config.toml
intermediate_size = 320
hidden_act = "swiglu"
attn_scale = 0.177
init = "normal"
init_std_down = 0.0
lr_head = 0.0106
max_grad_norm = 0.5
final_lr_fraction = 0.1
train_tokens = 126600000
Each number is 500 + 25 x the weight over its row's rms, rounded and kept within 0 to 999. Layers, rows and columns count from 0. Numbers have three digits each. The size before them is the row's rms in percent of the matrix's.

# q: layer 4 attention query, 128x128, rms 0.115, rows 9-31,40-63, columns 0-127
# k: layer 4 attention key, 64x128, rms 0.111, rows 8-31, columns 0-127
# v: layer 4 attention value, 64x128, rms 0.11, rows 0-11, columns 0-127
# o: layer 4 attention output (transposed), 128x128, rms 0.185, rows 0-10,32-42, columns 0-127
q40 091:462453514515502460494505528481521513513494551515477448465549526496486484491491536471504487512504504449493532527464467533446486481514517514495522500487471520506480496553445495465509484487505484522470521517515525470505518480556505543492538521495484475506546496519490525491471507537475502495531489509505541520526515515471481524503509539487511544489533482524431494495497495476500511504512
k8 127:525505536507478491501511449531513506493464469529512530516445506518504476506535490502482505541550539514519522471484476465505525501495474506459495467507512497501521496522517527539510498519512481489495524455469468508474499539487514469430491503479495521513476505542521490489525486479545528477455457454536473483510477494517520512458522555498483525503521536532526509514516519525506505536473
q9 136:512496524477465499506499489518560501518462492500514546490456495483487490503513475548425492537534503480526555482477530470526491471484514446472488497492509459505517488480496487481523504521520495537468466474469509485506522550468513488470495525500489498506477474540487501482472534517536506518520491515497467514489480462501477504514507493540469488506453490499555481495478518488529490560478
q41 110:504506527452469503487555498523549512502469462521505503516467487454508493501526491541478472546516514488491532443474540491482485483478475477485491498492497479495470521498490468470534524524484533528459484469511535510505453517487519489498500536553514500517491516543523517497525506459501488508468516530485484532474497470467508502504487492530443511550463517449530483504497532499520482501475
k9 100:520496472478502541495449538562496481492470471472487489512470496490526534514492471478535481495495503506526461502570493489543500536532481487518459484444523511496515526493480518523485505487496487485513511497502499508536491497484474464521521508512519511518446555477512495528523493496476493513529465504498496507493473480489563495484540450535504545493559506487513519511505444511491520506487
q10 101:511499549497514498516489471462462533507475522510499498477495510470496502438479481489460494524509508496506494510445475497478494504537525487476466519478533493482479455483508499528542459476549495435493518536513505476459495468486477516506497438484544522510526507510498502518503516536481495510466504444492487481529503465480506462489520503520499497518503552507492529516444480448480509518504
q42 093:538487475511476506536483459492474540497497504513483478530476463524492506485488499455510508510493481473505488498528512483504517475484522496489472540492517562551527488484509529473467460524503529474502504483502456504448476516504508490494508463509515495516526522510484541490501502475481457461482514471499482511460512474497538527467503487506489547516544555495452468445453484472503542487478
k10 115:484492430514495460477526527466459510486529499486483484441522491504499541516517522498536493470469468481528528561506499528505465506514496537527476493488470515512532529476505540475490522463484498480484527509496518485513477487462495479542514521486476517455530490455499494519439512480489484522513506512511527460484538501471498527504488478468535491526532441483512483513505479521509531479487
q11 126:498487490494494501538502483519494460500502493479496536527470503536512495513498450551470494558511532519477514505498533498563508502518525464489506540511480471451493493516519466469484512544498512516511494493492520512490535514448523507480492528533515494489489457532521506489464515507475487556502542551547514535484483547489466468466520487499494483502463501486501469536491549500482513536492
q43 104:519475509512486505507507487534498473464482493494495534507498469490524465480538485489479479532540515507499513475469508528490519490503489485475500527488491490490508535515497463517475471529502460517529514504501492504522527518495512519487506512516502496486503454554434556488480484579492521483481525504556460551494534529475465499467477516514476512484467515491535494517503554498549511564497
k11 112:511515461486478528543548498520506459481464524498500500457473493495506488526489508473528531493494483536482440490500506533564507501512495487438501520523481511460491461513447489476509524538546487532481490508513494442488497485508546542542528454468520483482478528490493535487498542485474489534535506488481524504470504479511479509481479517507526497501485501475453507497494534487490480493489
q12 119:539507497519498499538531533483532482440551514542545556459509481512531483492512532478474524508506501526472483546507435514491485503485487477479510499522496505523485476509473487489476492504534517540482472522500510472510519480502494532508517494505475469505539467523482525517481543547460511512521512541492471509492530516505451507491499511475556519510475517553491502514519528502506491514452
q44 117:475526488508528509544512549514507520481538492500491523494469484511498518512482533492498518498482494500453491562521506518568481445481499484516493527510486504488511501513487487477492489503530502500492485518523486478470539490494519516493521454496488452521522504477517511497464527477497538530548536540447509479491528530495462531519503497485534527450484480539448497510505549462498536489458
k12 124:442500518490479520488502503493496469464517484527509497508510487537482483502483520545507501504470482521488497484509521462487496464512485517498481557445512508515499489498527506482495468562471513507503537511526535466498552494509487514472527485513515486444554519491503492495500458543529521525482515461486495482469535515491496554446497520513523466467498532507507501467548546490503526503454
q13 106:543516492497494489500511509523523518489501513525502485465509512461499530524483472497497542478499466487533514480500541521510520536496507476526448540478530512508480474525469507509501479521525545520505532492456485505487463505506446507478507512527470467545493536537564465508499507488473448480491520513479498498514465459477500534514481451512508495518491480454500531502485444558525484510496
q45 117:548552485498501450451499488523522506486465508532494521487488522489513476514494490491501498482538495447488514522460518474561515523527491477505487512484538499531472482560481460526564477525502474502477539509495541495467511485489478497509486508496492524515489518519512495497478528527464498482480481477537544508540515492509467510485499477472529479515506500540528518481457495566534479505493
k13 112:483499503510537516479487502456507458505520458492464493474530498461500493505526513517502455530520493493481474545487472482519494527483469510497520468519504476476505501522494524450481522488482473498477502495507497487492500526511523487502466525530530506501524489545568483498533519484472485512453483557484480501513447508460467460484460559479476498486543455504545480517538526527479500503518
q14 127:480480481442505489517525526476444486500548534495515497545490502507509538493489496511515505516469467516515482493517546498508469494485529505535487534506500499486481529498479486444505527493472573532481491544502524466520525514494507527513503549467504496435469496454485534523448485509525501528531522516487501518458524520521487495539506481474532512478490461513468505492525501472473482505500
q46 109:478488485461510493514484469504473470511504500509546534557511492519536523485524473523516504502448484527527484501520507493477453481508522513498483539522552514510431521461506493475503538496517548497466540534526490532552524467501452530502511502471480530458510488487480515499476500497525493515539491488492513517456518537514482530519498522470497526504514510482489471473524480462500522458524
k14 122:503507499460507519493486459484478525522473488471498494491440471542482448507506498524498514574472507504494499525461511483503519466532491480488506532487512478515475457454447489498523483510488520539500512469492450483535499523447519504489486521509484472527506518553491466459506513549504513481501468498484556478474507519529519540520481542511480525537496526498525513498484490494500524487510
q15 107:490424512509531486483528490509555528480527551463536503505507503470512505526471481510466509500494452521451469486496507505469510463538586504489463494466519518509493510478549514487523493492474484455517531550507518471518515458501500509513511486501483502520488505500501515477483547487471497542496519528514478498501477504529475502515516518501492544477498510494501524515531487542523547502506
q47 108:490421523528493486481504474486472513496520518484549468512535508537517528484481495498504546511515515516526491456487515505478487478458500473515486485515444496469510521478463511485498507519476494488500468510515471528503532456464512506511514483514507552465496475485470463445484553465518465525469510539479504480533442516492483476519500507501493539511479498475529470524470484466491478496496
k15 110:544488497515486490482488494487468524551486434493509486460491473499467494472463492491475500496486489562514505514536513477481504471494455505500512521503457498472493524500521457462435490522502519540510486501531489525496547526494512468509507518477494546449464476494478530491500464503523473473527481513509506479541481521474521507517512496555490499472518485530496511494470529457483540541499
q16 083:535547510498515435502491526458507510524510509518534450479518480497530485525532508519525523498508494521557493472542480494500492493458483557534494501497466484485513499523482517541495482507453473464502542536547459506498532450516478498504506505502459505495500507477465511485471532489526536524485503502495493491501512525490556508518495475511541477494557509504536534531490530510484485492482
q48 076:496559547503491480543495481510481492519504513484492461508524510488523492537533493502482526525491499500511470482536499495492500536491502536459501473456490476476510530493494487517530530489515466502507510521487482492483507461540483467474506534462510506514489517497512468473500518439545528482523467454510507475521452534526471500512479472546555518470511472477489489537512465535552494491539
k16 090:521497503525492465479525471509499481528526492493512530492522471493539531507485496484545511478523487497525434481544499468569475531489501510494519457515482503497514472541461508543483523511539476493503516530529465519476488462499521531548525506478500513497517524446463461488466524433467501518473504506523533504513501518497520466508532462490531498515506488480495487510486504479488504457530
q17 077:556545487515487456501518506476460496513494482520516465477485464488536501505526500489481498503500505545566469497546506497472456514464508515507476529496486498518519495508512508543526489498491484481496523537527541475499497496503455462519503419489474510503508509475470509504491481513512534515441466482510471480485493502528514500495500460532524534529507503485542462491479475477528538539480
q49 061:502542492528472486502491490522507492525506541525469483479518487497529463490582517515538499497505493484516446493536492482474489523492510486489510511515508506502501456490456502522516499501522479458527531496468419476482506493490455502496517468482476510499497546475497436509496521441516541492535478452479468461458499506503469493483490498500523504517498474522491531471543510483509513495515
k17 065:504476462523526493491492533518546451491547526528469527506530495498559525519499515491557518505502477488535473489562462460505513527534523499505500474504495508473511532515497484508477537532516478521536488487504521547495491452505528494519546535530504570508485506470512491480493494495468477509507522482510536506516472519498474510498535520455537475494533470503481524472476511485485493516493
q18 088:472462508504514550467466491470530578522475518455473525547521550475457508497493521490488496493531495498480540503469502490463530515511530491471487473533497450483502508488493513501480495524517539557522480477465489528523498499503500498528473476491490517557476456528513463499506513512518490483505514507517486510496492498462474480495534494524480482489450469506511491500480473524535451474511
q50 059:523491532495509523490477469505535507501483479495503503516543514502416505485507513477518515444512477505517515456483501490462537503482535478486433518472493469504475513495529473506486461505502505498455513485509543524558469485499507486497465469520504510515528457525542512501500483503512491475512466533494477512452509482553508510479513513515469527508515471493552479468440489505493526508479
k18 080:459487531494504506511468483462517501536471503522498478466464493503542490471538482538499494514489518461497547492473520497504479433472475515498492491507500468486465466508470542467505504477511513520446465471460506488507531544500463528490486553514513485516494500544439531523525466503491522506487485487476493499445506482476523478525458519491511521504518490517477525494469513496538481536503
q19 113:466518439502532512503520513484494529512510534511506493533533477492528493526522546464550531492487491530504474522494486491476477530477462547521523472514485513509486497469476532494463496478480516490510499510527504445488526476501479555532498474465474481484525500460492466508497507472495483514512502482490532483490536489539511497470520509499532463475528471508468530463546513550514487446539
q51 082:477501480468488466495517506507488488488519514516526526487535450524533484533478498484544567482512450502482458515503482477500466534484457530521520479552502476492544485520483530485500491492540488495486506529557463492467506502529480536517524509465477485489506545501467480478484489470492487520526489487488500500522512500511504533539492494491566479478548499503491539513535502503490489440516
k19 096:515510485519521482501508540477472487454529504468478479460496505504509544464482497508516516468480501511476467505553477513535471518507486458558518481440506498508509517545517468491480536510504507487486507516475516487551491484514520454508533496484507513484483465496521483529495512502457476541494498513486507552513503533492506424527473439501512500513500461523450486533533515494499493499491
q20 103:549512527470452510544497468477502482494507462501443520495441500508498485496501495537464474529493487457487519469478550518559500524511540447490498485489513466494493469533508475483549503490503480515498475471487523516489523497457496510503504496466536477530494509518511519459487509502522531505515479549498510504476468489488486497511524495542468531494485537468512486508491503461544462540483
q52 077:461456526500477527511510489480540488504487473463536547511497503504497513475513509520490485550494522482520523453492518525494510497517491479502451549503483474508464518506500487506517531546486513495460486432502476452527483502441533481494513522538513502498522487520486525492510522511545496485467504528496478532479502518502543498486497510504439520535440547494488493459499493530532493525500
k20 092:480497520543483495471509443526505529526470499490512487500478491495496477494530459522497477536559510533495502509481515485491547461522524471483493516499498509497488468518540546532477485471508494508569532439478501451489512535520525449531488553499494497488498486527511528490498499508514513428478489488513467528497495483505493503508479551497489545513472495526513508500500481489556506494497
q21 106:480522459519495472512547471517475464482520540508471486482504477543512473494451475488529500513476440484504451494467500501537482472472484498502504496485530520494459451512520518517506472484508462456475490513538474483484522494533502515499515501478503473464512535504489530482486485480475531477524492503477499492486489459517494499470504520510531542509561550499451521488566528502498516491474
q53 087:435548456501494490519514540490459491523514518543520509480510493529494486502507537493515527504488489520480485505497480551488501533499450510534528520512497537466490489465429537502478478475496476454485499521521463473493527472504524516511498474508511476497488543486482528483502497460456508498478509490505527468531497504524508476503505508451537544508525526556512533500546533504487506506518
k21 091:524507494507521503503534529495513500502542465477556487522469494490481456492485466496497489508522471525520509536518463461512490494513494521481493437494507484498496539488453455498551497496456477453534514510524521492527497459571541473549524497507532484510513511443522496468517478491488506527489465508530513518514526520497497524472522490541509481481498492490521507512502477449469479469507
q22 110:495464507528479577503481502561528506535518463503492490470483537513481533538497506519474524486485555512503532536504509498527479486522454495454486493506494519497518489467512539501467500494484517542521484429480516475464520501490515518516510442552529489503506524491541485485532499480530509506482513478501505533466485495551507519491524510510499502481465483476492534489481485525532488516526
q54 074:509526474522487558457538551498551464482484469500483509501486545488527517480471508533469519545492516465532564482509487504503453482519460460494498521491530484508469467487437507512484462514530515508498493472494528525507529511468506499506488498490524487500496511467523515478492509503496484540502506451477495536538535477518468545472486518495486474470500490453465521488507496510527501489482
k22 129:475498475451525456540513490464483493472550508543504498517523481498557497475486519489488494560509500496501496514515503520480504519478500503523455493462513473528477500512506445496524518509492515476468514514534501513540453518466501480483504538497431481464502438506508465523488513559521490503517520538508486517510475499522527458492486496493494510539509515495509475493562489507508466497477
q23 118:515484527472471510540519498488528509496504493480475476497476515481503512536525490531486518506544534518490522446468535534504496502522503470484468518503457507523558487520484506518470487538496501499523485495517499490468464507469561509481460508513533475554502471548505495474473531509519551504491464511505510519550510499492502468548526515544496484491441514470508504504463491485505443508508
q55 099:521476496522476507474488504450540506487489485502517482499480506480458518498518489517491474519519551461502556488445514512475462478524480477498454487468494502507486535511514519513499518513509501514543502441510529464522505512471522456497515498517525540519528487513535493501526479523530483468476501475515460518542470499502473504515530537514479488466494463484508496461494482525569453466530
k23 115:555514528505503523530469504483475500467482529498524497512514532543459478495496531530483498511496504527527489459552506456449530499482506504479531501485508531513484489506503510514493486526499523474472494523493509540541489482528463497504485472483514527478512487517466432509448481492504528520450503488504541504462535503494526461512480514515479481479482527485581496497508498493461530476533
q24 131:513482503474448541510506458485499483464502445507517546483456513483467476511518487520465466548476508523499524472461507479523505484516522478470487520502511477532473520458539495500487542515512488528534482478492486491528467514440531482507498506506552519523512477518506518450510535541534497505469469479526525498508516522501484530487501519515471544499469520461550485483511504526505507492478
q56 110:532483514490478491481478446469525517481486468473534513483493530535479464461516489471477506564506526485503505501465487476466498516497492461520455524519505446526479483483487470516496478548494502539506489459506528510523466525454493467484501503493502542520521464537506498479518519562529499497472472484510525518519489501524522523504495518516449489516463521471524445483482496521522502469482
k24 102:503495539529516441479522499480551521504517516484529537518540510529507462496520515503518542498543490468474515484437499494463499474488500480504509501520474492489496493520501498505482457513454482513520483451515516486471556476518531521454481513498516518488510469552519466458471473501508514501478494521515496490531508529520426505506533519488508472494452505545512477521506544503514497500522
q25 115:510503451509443487518491531483481452488532504509489514505508503488483521515490477508470483502451452463472501522509469522501483497488496475502501524475513487500497511486482500488526571525487519554476524539468494508538483505488516564494488515541482514504523520512482487523473520460502518552561444508496549485498498510474452512489537519497520523552505485542489492505495503502523476475493
q57 101:510496495462462442468534521464492475486543564532493483496512525459528483497533496512496523482478473467498457514504435523484473515519519514503487510502513495495489504492466486475528514506505504482476515540499522523503483504522487527498489512500483482477550507510508474524466547471488542530542439544510563477518525501493459519498504528463499515536493496483513505535494499484503471492465
k25 131:505472524449493467506492529477495514486531492487498478505493488502534532503506511518538503484469498515518480540521495508528465493496551528507491518522468499511475521500489472484480529505472538534484465527544500507547531490501531541517545501497497445488537491478484500475427528500484502500561508502452506494440506528483506488553504512494533487496493451487497491524506489500509478448540
q26 138:463464505529551492506448501481454507529540516532497499464523501493506522513470478496524531463460509517508496522521503542506461515443498512517508477510466503479501525476489519450446535513479514493486472519519482466482488454515502510523510476501480521487506507456511467485473505484484450518525515493468516526477488504513498505528499466465511475477553491536497485528472467469526499456542
q58 110:480480477490522452512493490459462491527526524512506498477528501515511472469478506516481532489508476485509465524494495536470476498479504548502547442522456491484531508553508497532475475526516489482512468524510482478483517456556493525478526491483466463531512490489472484488463454514492492506524460479507497504482518497494497509536546482501555513497548512546510505530471494458524503472530
k26 116:513521508514526500487499496482518493520434516493514503484540494508535455478509501487510481499526485458484484480491505499405493486510510493470481497522506519490478530489484511508508465514507520514456467472493515475521482515507505509511426554482534507498467463555527502529489456484514534463497480518477485519482509458500532496501503503541474515497475523521532518498504441493558522526497
q27 091:523478468489509500462536477491483488483483471507468474478479489520509467464504516486489471515501478509516479478450527522508486486491539540488526522545475494523509524538438469486521497520509492541448471508489478505502463476484508539514477475446501453549513500535476493524479483497518523466548466493456528483473499510548486485543504534510486518534492537512506505497504494467469512515526
q59 121:522484477492496483529532511510472507519519507536537489508487479495496473454451523478471508511514480498476517471460474494452513472508470478457479523531471504511469531492482484508491540552505495526472492515498464497524520496471499473485521476426505516479463498499484515535512497479445508516529511524504489465457535521531530476526454529525487502526474507510505512514530528488530438531490
k27 118:484504504498524501544475531540514467492551541517518479473504462499490480514485462507490503458493517469529488505507489484525455511473490518502506525484495464509446488470507501478495503504550515511493499510514474479510522450490515560537494525523500529487491517486484490475463521497496491561494528525475528539476513534542504484462528468495515483506491456486500553508491426497522526485532
q28 108:453522510511557443530498513458497488516525513541514512515524483501499461473497528544503546478538496483443483498500482516535512512502517477467525486520554515478500501537466494521521509492468514491513526484502505514480500532527479480477505538473523525556496514500529530517510507530457490489496521480531461530491533487519551479446487483517530478493516523523546496478493498492520487496540
q60 100:483561468485514472521519473488489439493508513512514493508471486501467459458495470532510548508476494459477512497516490522483461540533476471486507497520513504453494449540469498498522487501482495442500514484542546476478495501513500478476499533497506471510451531477518477503521512531498512455505496470551527530467494453493508484479485491506489458541519534476523500480501507518501523523484
k28 107:510515495497506501504462468524480497464486487517492475469474509514496465527535475513473546573527484470487498470506535491464502510459498499541501482447529503460487458524545525520536511491480478456517484508516518459503541477524523478502524497483491491501526497521523474501483502505500537507513504523516524517516479512465471452483445460536526511511517504497523545552485523528528477504480
q29 122:518492486465473498496538479507462494532501534465501476509468495516532470463495466508479505510495506486525517534513474485479512503546538501507474514522465533532485508443448534465473533521491527552510516499495505468495496464476471518535488487485479497457476505496488506512483566513525500524535497501502524480470538500515531503513460486497487517572515489479538515478502511528540543510474
q61 104:507556477484484530460523486538437477541495548496497480508500503491502507548468476519464515491473509486491541526510497490504499485544503492499481529446474521490511565481460512491470509520468522549519500494494500489505508510498456530506487530490475502472482520504523475523476494462502485514517515498502495465440517489487502478519491466534506526548526501501494494451514521541548530499466
k29 111:452493519530421450527514469511517486523474506473495539524504560497493514553509448551500486531534476528500511503483526482504503501501486461522484569509497464472475513472502493434512530514477472525505477501484524486481516472479472529491476526520501503508503494507464514492483537484484503541506512477484508491476511514484473547503499508483499489530506466498545516496459482483522502499481
q30 128:510490510522483488510498499469484522564500429484510505532518531497501500528482476492500452501516504555521479492516509513482545490506534473499458525460537524533517520505515518534479527512498513495501526528503496569529504507468464486519510497468507537480469473511472516519570458500518473497467486540516501534497475480486520475522516497508489511482497521466546512479480460494459519518527
q62 110:511510532482493473539502503505481510533533467468525519554497538504492530491455486507499457528491501486529487486513554527464519504501522503504452493460495533471527527470520497536475471489453489468509486533531461487539482510512462477493495502456490496461450483505481526518500466499483509543513548520473528481517486513500550487554474492496466510489493519501515520489503509508448524505473
k30 120:548485472470499510437507477519492501521487484501495559494530450498526524529515522464492477525465475478501520477494495490553479534492503506492492523477520490491480522497471470489503502491492523502481512502498528460549540522454484477520517499475483514489457458459454494535530512486511473542520529496504519495474492488516527498546443459478472511497478499525517513473522489509509442531475
q31 116:492488513444478482477510480435490511476515514484498525551492522523506472504554485488497499538496478531536494493490505538510539506473496470507504523543485476518506506495519515518546508492468524514512488513475458525472527490482500480500501487478462477491514434549491497465482488482501509499529460498486500479493496534483494509479472547449480559535535518525505503529477518469462545470487
q63 122:487480524484491461461491459441456527490498477478504544546484560487504504499513469500478443506486515501540531527496521501515508466499527485545478490518490512496511521495543520482493510465482519512465488531478524511472514500476509490517525487498480511470515433504466508495475493501530483525504475548475527477504480510441472478517517497453463527525534484486530494513459502465504521494477
k31 119:524487477509498500476491497507487481523513486483494547503503489524544477470464489533564492472488513508502485540521511459501460514517538544520505501534499513521479518471487476501458525536480514540502497541475556548512524462502488555501511518447508506514495484491490500482515499494488470492512507476500523473439536499515491493515486501463521485551504485521435525499519528504492550465487
v0 099:481522501495453541517469525540532484513488526544517492498497477500500526489507493469511508493504508468548493540511482494473484444578498485523499521527506493547496467494526522507512483468522498500500511506482498480527492519478474519500455492481498476541513526514494537527475533492517555518497503514480467444486544480525516451483492480474492492519515515505533541465480496501558523543522
o0 104:483492536470450486482442513513498531496546531511498470503516501488509555482516506450478491504506503468517474513533483496483522506477475515487508516532495487543521470485456527507518511476499494525509495521458508509530470489507481441506430500480526528550548519512500499527516534461530560519460491525507479487520521499476494467521529502449504502501495494479551495494487511493532493483500
o32 094:518518511502528530500520492463491440517515509489500497461471493513474528500442516487518488471468514511453486456484512533509509545544503503506483474488500444490469524523542486495512463536497512478498491497534499515464540529463481452518556499498487479473481494456501488473513496525460479509533493520499500497501540551527538487484495506536525487483479501517462509520506529482476472499446
v1 106:491448466499508502498549465506519531486490507476580469461480489507522506469523484495506483501502508539506486496508499494487509493510525519476486499507505573447497455502496521495502504531544508520520502507487478530491491490504515502578542523526525460528489509493469562500534494509467502521494494503519495486439470432536475501513476509485494493467515501520487492492530497493503474477510
o1 105:459484458525502462537506457530505509471477492495555505484490526509479540456497473500496478466536541542522503515497491488446506496530526540487470482508483531476525490492503544512477496509504498516505519498541497531498478462507505486507510523550447466551501527454498526500522499501464508536526507477530493502492549429550466519498497514498498504496490492492523496485464485498504491482529
o33 093:508533528417494486443515526514509506546519527505509465501493517456526492528518491519491480528495453457490485485513532494514505529485508490493490506483508520507495525526513478509505520521476483509532511536483499497494470487487508535560452481465499489492520480493485465517503489505549477507474511520442516468496481537491507467478514456493433463513525532511489463472522505517518511529458
v2 108:492512538469480477495481495527492507508523490467461522535491507551500493457482517531483503495509541499494528502485481554473500504493511489509533505498505488476487445474486469508499525464496506520501479487523495513516533488506560552497522527489465453449530517484511497449494485499515536537496495467508463498552492519524538464527555468467507511467486501538482508531484529485491467522531
o2 117:481511540482481466470503494516488541475513513477474464534500501542484490523497506474493480479529476500472512532467503544468496496508506526562538503471520513518483460485492474476483526458523530503502486495503491548484510492513518544508507526511488440487540502479471501468475501479536499552493510468500505511548509479553536496520543510490481502478458532547490544492518535518461497510499
o34 095:492511471477502543543477525457514466496523473500495545478486462464522498458494488530477544501433492496539536459524463473522506473499489508457475497504483510488504498484502516534494482483475464488470486496486498496508483516503467474494518496499511530480489516525476510475553487516481525478510521494497519547468527525477507496488469513536551494537535485487512473508473447535553511464513
v3 103:491547477516521511536545524506458550524441541483506487476507502518527520483506515536500534517512495507523489504519488513498509473466505500519468482478524465458498529508470526480514456487554513462481486492510480503512535496498481496523477526473528489467483464525518473508481498496447516493532490483472509506500499468525505481525480486551506544499480463566481489496494511492557464535477
o3 095:504538485512550544508536503523518522535470533489477447490467563488527546493525528502507500517513465505512461511486504476485526509491499521516500483493487463479475545483484518493502464508494507486488535499517461493517524455486453486540500479502532483475502461540488469472490504501485498519499501513475513500506506474555478513550470520543505553495489468549497468471525491492546490506486
o35 100:493467472505487490505499474495472489443494495502507544492470508542484480498494465485457490487479530457462510457567463499513473460486487498514464483485501495493494515481468516514540499514494491514512474510526520496492480551537535523535466551525519490488483536460498542496484549526493488509491491526493503462500496535511502489486555487470545429518539519523489498520484518491507495493497
v4 109:508522497442520530524486508516476476469521533550521500518529518449492497481484525489471485500503483472508483495487483520518464437511511507479480469496529506462522471523545470494460505519514480539494491521516508501521501496517512511491491477492489506430506505501481530412474481460446484464486535506501497522478460478468484475456545495480517492520505488481454489486489482499482501507498
o4 104:483500485421540538479492495486474532470514517531501515475518521489490485526511525503436487510497496491476466522489512537454501458483484459521460492523535474465519481489512502540490510523528476517469468545488512500539519473529526508521468507504527505497445499502511484431498502488524517496513502514507488506519466435517502471482479546522496516480499517488483525505476490547523497496477
o36 093:512506518509492537479485543509507472506511508451500512519482503514539487480493507513518492532475515479510538508478500463517564489521518498496550516475471517536488484509512512458491519441493518471484497488524469523502464446475457474463510548524466490506566502497494468505499483494489482520479442443490470482469477521508513517489542460520503524487515511503525492480511477472472513517546
v5 114:496536484477466528516586444493477501496490514471530512493534534459502506533523479504507511500509510437491489501518498477515514524462512527548494526479489498468523504530494521498485519487480507544480528512480530446511480538545500490501489490476467530494489520530452511511492518531514506517502519493479497544492490479531517507450521539523507500472443489482503490494508467513541470486534
o5 113:455498500480533540492541452491505526495487539515524510502483467498507535498474509551463478513510502466498503498498523493495513559444467514484532528459497496473483524563511510549503508471485512506485521493506514460531489539529497501469512483470456521488519504531506518466506462485504531488487511486446466510518516520564486493514508533538476522490503487501511481496498472499525456478536
o37 100:564505505515475459485511489517468498470525470511463466518531510470499497479559511483486486505550489520527499520495488492526546494507497495518488451499517492485551490481482512480525545525508494488537478517470529547460542487479545477535491498536497536502494501443522482513495509496480447487502501502497544514487465469499520536481526482530490478492481496476482527466508548495459501520504
v6 110:450519452523513485503530494513479503519493516503527477462461531538518534527469528506485475513495526497528536474488470525512487486543477498498498476494489489507506523498536500537476509516525478537495485523506520469445485502522500490552494488533559462503490524506526499559497488547526508474525529507466512486530483483447520548488543471501506502508466517498471554531536520496496497498510
o6 121:477496515504528486490498486492474483502514539525509495472455541538475546512482508478472454531520489486526539471445495489534471492529491505483498499508518496457500473527505506547500522553515469545490459538509500495489495486550528480512518476553544503501516514481499514499468474509495479463511510506483502506515488515448473539498555487513567503521488514506494546510507539517482483516527
o38 092:544509504532538509469445514492501528509448495496497522513535461511509514486532463522495493511515498498481476446535519536491514528466466475513464466490492482489511534473524493487510478505486498487514515487485528482505504527463488525564521504455469465496486498532502482518508528499513470488512491545521495471443471490530518473554456494494510502512523476503455437499463499483513480484482
v7 112:495499503438535492492470554512506485533477491448518453505527547519509489488506482530492503523505491485526513512526498532471510470541497501534484525491493499524500508485459495537513452478452462500519523442449516473507518491509503542476532499527523466514456483520514528493513510533546513509521468521496524508473525537494490507483518501522511525452483508466493487500495508477434515480496
o7 115:485551509494506502499475548479493466504482516477495490486546537539459492503541496506491467536496476458497483473493515522503472506540456496481498475506459515503505516514491489533521468494472435483506488462495563495463502465547502508470550478520490449515506467478505492503501508500534461466510503500476550488482517494522457506477535502509532495490519506490491514500491484510473512427511
o39 097:504468504489520484526535494493544480506523508457490498493458494452481541478491545493486517482481484513536509501542482462485539515523518542486481487537561471499499526479456501467478521499476520464523492563532473497508529529447473506502520521495516522471467534483489495500508521504477556515526538518485475531550495514490494506501466503488528496494496462501539485485542494513470481501516
v8 112:513498513454531495505471493494477519476506509525511472479475481548516498468497494487507481498504551478519512436494500507507528552497516487510531477459498500509523519540480482445490507564502519507499469522460517493520487465479524461475491525472506491547473453486506489535518500452486476476485491512490494470479497513493480450471531481459489531517512511499509510532564482551509517532513
o8 114:519484508473542476477473485491467468512477483509493502469504437530497469447465487497505494505534507509510529495491501512476492503503536505530502524494512472502527487501458504443470498524538483516522516542482541504496510488513483491492517505486486439523430473503507504501458496477495507517454503533473486482496521533457491467517551495502441537501493502473484483511558488546525508522511
o40 089:493518503544477497511524515506525516493485534486547516549496543484512487502531464477506532526486511522521485506508521516515487525553466475459509504494462485483488478496510481518533489487486505522474495461529472458489528513512501530545495461490510506484577537475461529497487518518534462496460544503507467524465493514506472537468467478499491466511527523499542504487455526510476482518471
v9 113:488541495527506496537488509496451529491557487543468463560505505528471493488500487508476527509508500510531500517477512496462472516497483533514452480525489500474509469535465453489525502497495506502482490471484495464500466493475509437534485481542508524476481507497515537523521530528500554465498501526514467513471457503522524523468479479504516493482435459505500483515505487482539475473494
o9 116:460525469532506499508484506495459478464487506524489479543534489503487480416526512478459496496525494524521512527516513478483470524501500513492475500543490479447471515515492458510530530484532511504491455512490500532477477500463479460504508510562515520482474519498518541508516508527509531482493483497490432526511479485500488584460505484490519478472475478490495498481498511504498500467482
o41 083:541493537457501505511521482515545500467509476499505525469492489500517441542522452513524512492522552494474527543507445509485506476473497474537506484521490543531500502512475514505507506500484440505486530492507462528525546502515538540525520492468501482502507490541478468490499520431502524481495486493479546525494531505501522466488501484514467478563499541521508492513484508495510499493522
v10 109:499540501502493475496495457552480489514484490509491472492499506505530492510496491523499495496502478421509522493522485493499566470460436516456518523470469515491498502535529525527475500531489495493526485488541462530508524486522498511486511504503510467436498442501469483527520467493522527544507478505476479423522525485518495511517461499461491505506493523524525520526504531488516511477493
o10 106:492518475531483457488475493524493526500501499509469497521518481496520559459490481476475477471476489488493519508504485515526502465453466525476474555491463539517521467544452497492487505520439491486518504497543504465564497472520517515478550451503537489498508459500504489500529485464475505500511502501489483449495521480462471496507498526474513499500490506536522526548518518504531515506540
o42 100:494516499472546477560506486506494479512485515511512502510464507518457477571507491528510485516495462538481509488509434473555472505516506509476531472497525505493511483507541536521499489468541507494481459512507517520496493526546530502531493503512483495521490523515470522501504483509488502589532518467518500509478499511475529572498506472515535504488536493467461488497485498481490479522509
v11 116:495497464494457465510490523487500525525508504526511500550475476518473509476474489498466501486487492534460485471500507588495544507442494495477556520540495507489501505499529470512536454461494493506528491472452464464448507514523475497501480508464489478501503517508511481506515479534517530509520539494528521449505528476538503485491526483487519516480496482504525487468473478511496491467457